Each number is 500 + 40 x the weight over the matrix's rms, rounded and kept within 0 to 999. Layers, rows and columns count from 0. Numbers have three digits each.

# down: layer 5 MLP down (transposed), 2304x576, rms 0.0325, rows 17-30, columns 0-95
# up: layer 5 MLP up, 2304x576, rms 0.0347, rows 18-31, columns 0-95
down17:527489559524442486485574475485474502524490428503442522498561517512498473403542473408530559406508514476504489435534498520452453488436522481484515437542527490539513551520479553457525418521502512477566495504475496449490494449495437536568487482534487541498424559441527516457517538512483559493
up18:535560530497518492509522460570441462565542590510426515455523501414494535566548431508501480500532557521565458438429481467427541507471447492442463578511401461516477454489538471392478537492536504500510431478426531528471514466510448484552516468492483529516464516513535479481493536501493551525
down18:453495517489487494503455501530506460528532472432579438475478608422544457508504419542489546502589443446448475509521489443512468483512391514550501470488515611484569466489530478529487465482479494482560528455528469530475439536475529542556524483503547505501483437504467528544509518542496382504
up19:614380475497534488466507483512541527590558527463532463589541459497473580576550441506486534495540498498577463508543461478589457458514423499470500490405439444547437485508516415497472489424484487406441484596486545518526486465504564444526456537399584505483541528488500529493448486526542449493
down19:475489480525519564470481544534520573449583527487537488455517584516460468498466473521485496526652558455465638459519481535525406423534447459474487548503460466581477549531596496544536534485610421509428475518508516528503497531515436418551499450463505514488539645510493574476533459454437422488
up20:480487540448544468515481566501520474534503448559553458476525541490542486434503469492457566487480498494507502465548552501455476474521476495543452503506565474526459450478507540460518530506502489543537511522555555510469515466561526501524549473482511483490553480494570586478494548532468527480
down20:435483514553472521534522478474497461497475532470510508487451479501513570579485467467489552526510552531517493514491580512434505435444497518493447479471521481450512511454522522563456496412548487552458458482468445524562516487475536518466460476483469553480474472572480464479547524453472496508
up21:502459452425477490454567482499476492457532466441462520493507564448515457514472481448545515526428524567484506496474484524497564443569500477464501429532570529514510530526507583448558471456500572566596562473485533503477512500446546495522527485506559443465481457491535441489491546537599458494
down21:496497556505459556485433618493445501465451523457557569524506558542439492524481493547543560496531498483544510506504495490480536451464490534432464544518566500545519499470449550442443503496530532523516503464504504493492460549437512459464468501532544491555520518484494562444550497423509470517
up22:594452442525517494543516550505528534493466491534588570574454510487521482491501470505442430477455518480555542512541461437465423529560505464471558446450485525452507513532478493438470492524457562538474457500490472471416514546522437521496560480470450497521469480498484541478508527467544463567
down22:553476432451502549476498504506534519474506490474444468455524483458509471552548479553477516438451493540492480450537530523471556518549474440496535504530466497480506557488561493591513477482462516541548532500501473513527552509536578461497530522499450472496531527526472452487535518465439540482
up23:480509464471421481484506458452474516548454538524491503485552481593478462490492479429468471442463550545478526482463508474513513437515486514478462458505483464511473459554500483487468457555553494626445495503509479466442484498449528538508523480504547516513441531541528539482470518460479504553
down23:470510435407566494519483459480495511524531436485575483456530529524486448588509469558479500487523533487489585493504462527510506504533495507494542456459586559479472462517508444571543541479496480482466555504478535525476499499551483507503561569505471548485516426493486470525499437488487491475
up24:495440482482559428540547524561506511494520519464405432513504481490492526441448498502482519472498469462492493462511474465488513446500491521487559486420467506580523514483538467472495529428543530533497544520483504517480591504539572451465523499499543542519511450448583481549545547525524514583
down24:508457472561465504523545519467498511580531497532518522505498501466487442536560469513445453509509532552504540464449493555481465468492515497458550417510534466471468519424510521516478486573505497472481521549495563483510459457495545519517521546547512500457540527524466551522534478539458546481
up25:525459519516547551498505453522480486525473590534459551540447449475484527508533572479507482591489522481531485509395556527470538572518496497511458458536544395550543556565482486428454482535492583482556544443465537542555478518501411571542504479455497482500479575425497481555511477474557547572
down25:498441504498459506542506547474489560482465424495395561518438475471520445460485504516516452521483513492532410504510564539483502507499519490478445522479483493466450619453501512462439495524464528503468511464468472593481428508559525515543581544458509447513508513470437528484535521482530539566
up26:494553482454550500429496385493484602466421513520457582579499509586551503549510468418476429517508474499498471508541541502493512518562505558457524512514495465514604474524479540463496486369418596462561515462483500467498488569476509487459480353452531464467578524520527514547463478540492537455
down26:396563534475440406475488449529458468596462431431540503526464504533531521522524513512488492510518517525444542559570455589426499485558516469544497474514491591504506541485518518495511483523511566545421467491465500456449504466473486519480445529472500505489502433473468499493527480413508505484
up27:553419524496565425456516533473495562607556459511467484515470426475499464561464460493408561440500457470496453518523544417454542490554526509480528583522553546444555416508457549534398547494461528440425527508499456474459505462450458427496548460495557506491577544539449513520498541494575490529
down27:546402461506516494436418521471436491490517422523592426486492510424497470530434573471426548525523484458550506536427544491476457529474563513501527485497570376412498443526508505530528572572579515504419495543554448567363500435424474500471487448525494503376580539502465460402544404505561427561
up28:473538471500556540431508461617511570488436526447486469480451487528497498489549480464464474580471508520525514523555544429531458476416515453589539486599502519515519435507511572512517443459486495426493468474488532472531496516524534488522476495554432548576500495422520508503520514505505505483
down28:457454469477526527548580447571487472516458473424504508525520394478537489444555505457469480429452458536468571457491476450442438518475487470504494515529524502494478513391483479515506472524434529513500487547511435507534540442498504536567460452535475533478482540565507418476492474516468510492
up29:533469461549553520552581515504512473507575475527445508460494537488487502538537475481541524481469557509455515536469487492476426545491487559450521616502552560485545522503506446462500524431501509484445481459585604462502385481561525481518540458467474493520453467457473488541457450526550476574
down29:518432548469486566534517508529516480516549443568431469528538575478437567481492546524437472508487564524479538579469497478464508560512538528520562551532458493496500431554536447510507457552516505484480522567519465459510465508558519454484439507473433533487454486555495549512485516527503506498
up30:539495529482570396470508477472492521497447514483524455518466441408498488490529487542468478510477493468513489514492498413436441549497468468530506504509534503502570501529505532499410480470502532497437468525488563449445478567534449462520498521463442547513489491516588522491452497489541529499
down30:515486553451517548568482553392465469517486554469534492499477488483483562480526520544478479527476554496393469478499499462483473515452442523510507475449472555462414564443435469518472546547566420511479473525548559489495528582487441475522464490490563436492434499456560543567514408445555506502
up31:465537485425467479461480465538548457446455568532489499518502547499462509465556502478475521549512467474496553534518554466425498464485562519473524493477504455572504551454504486574472458452499532503540570481459437451507586491449532500509480499507488521507526510500567491503518447497514493506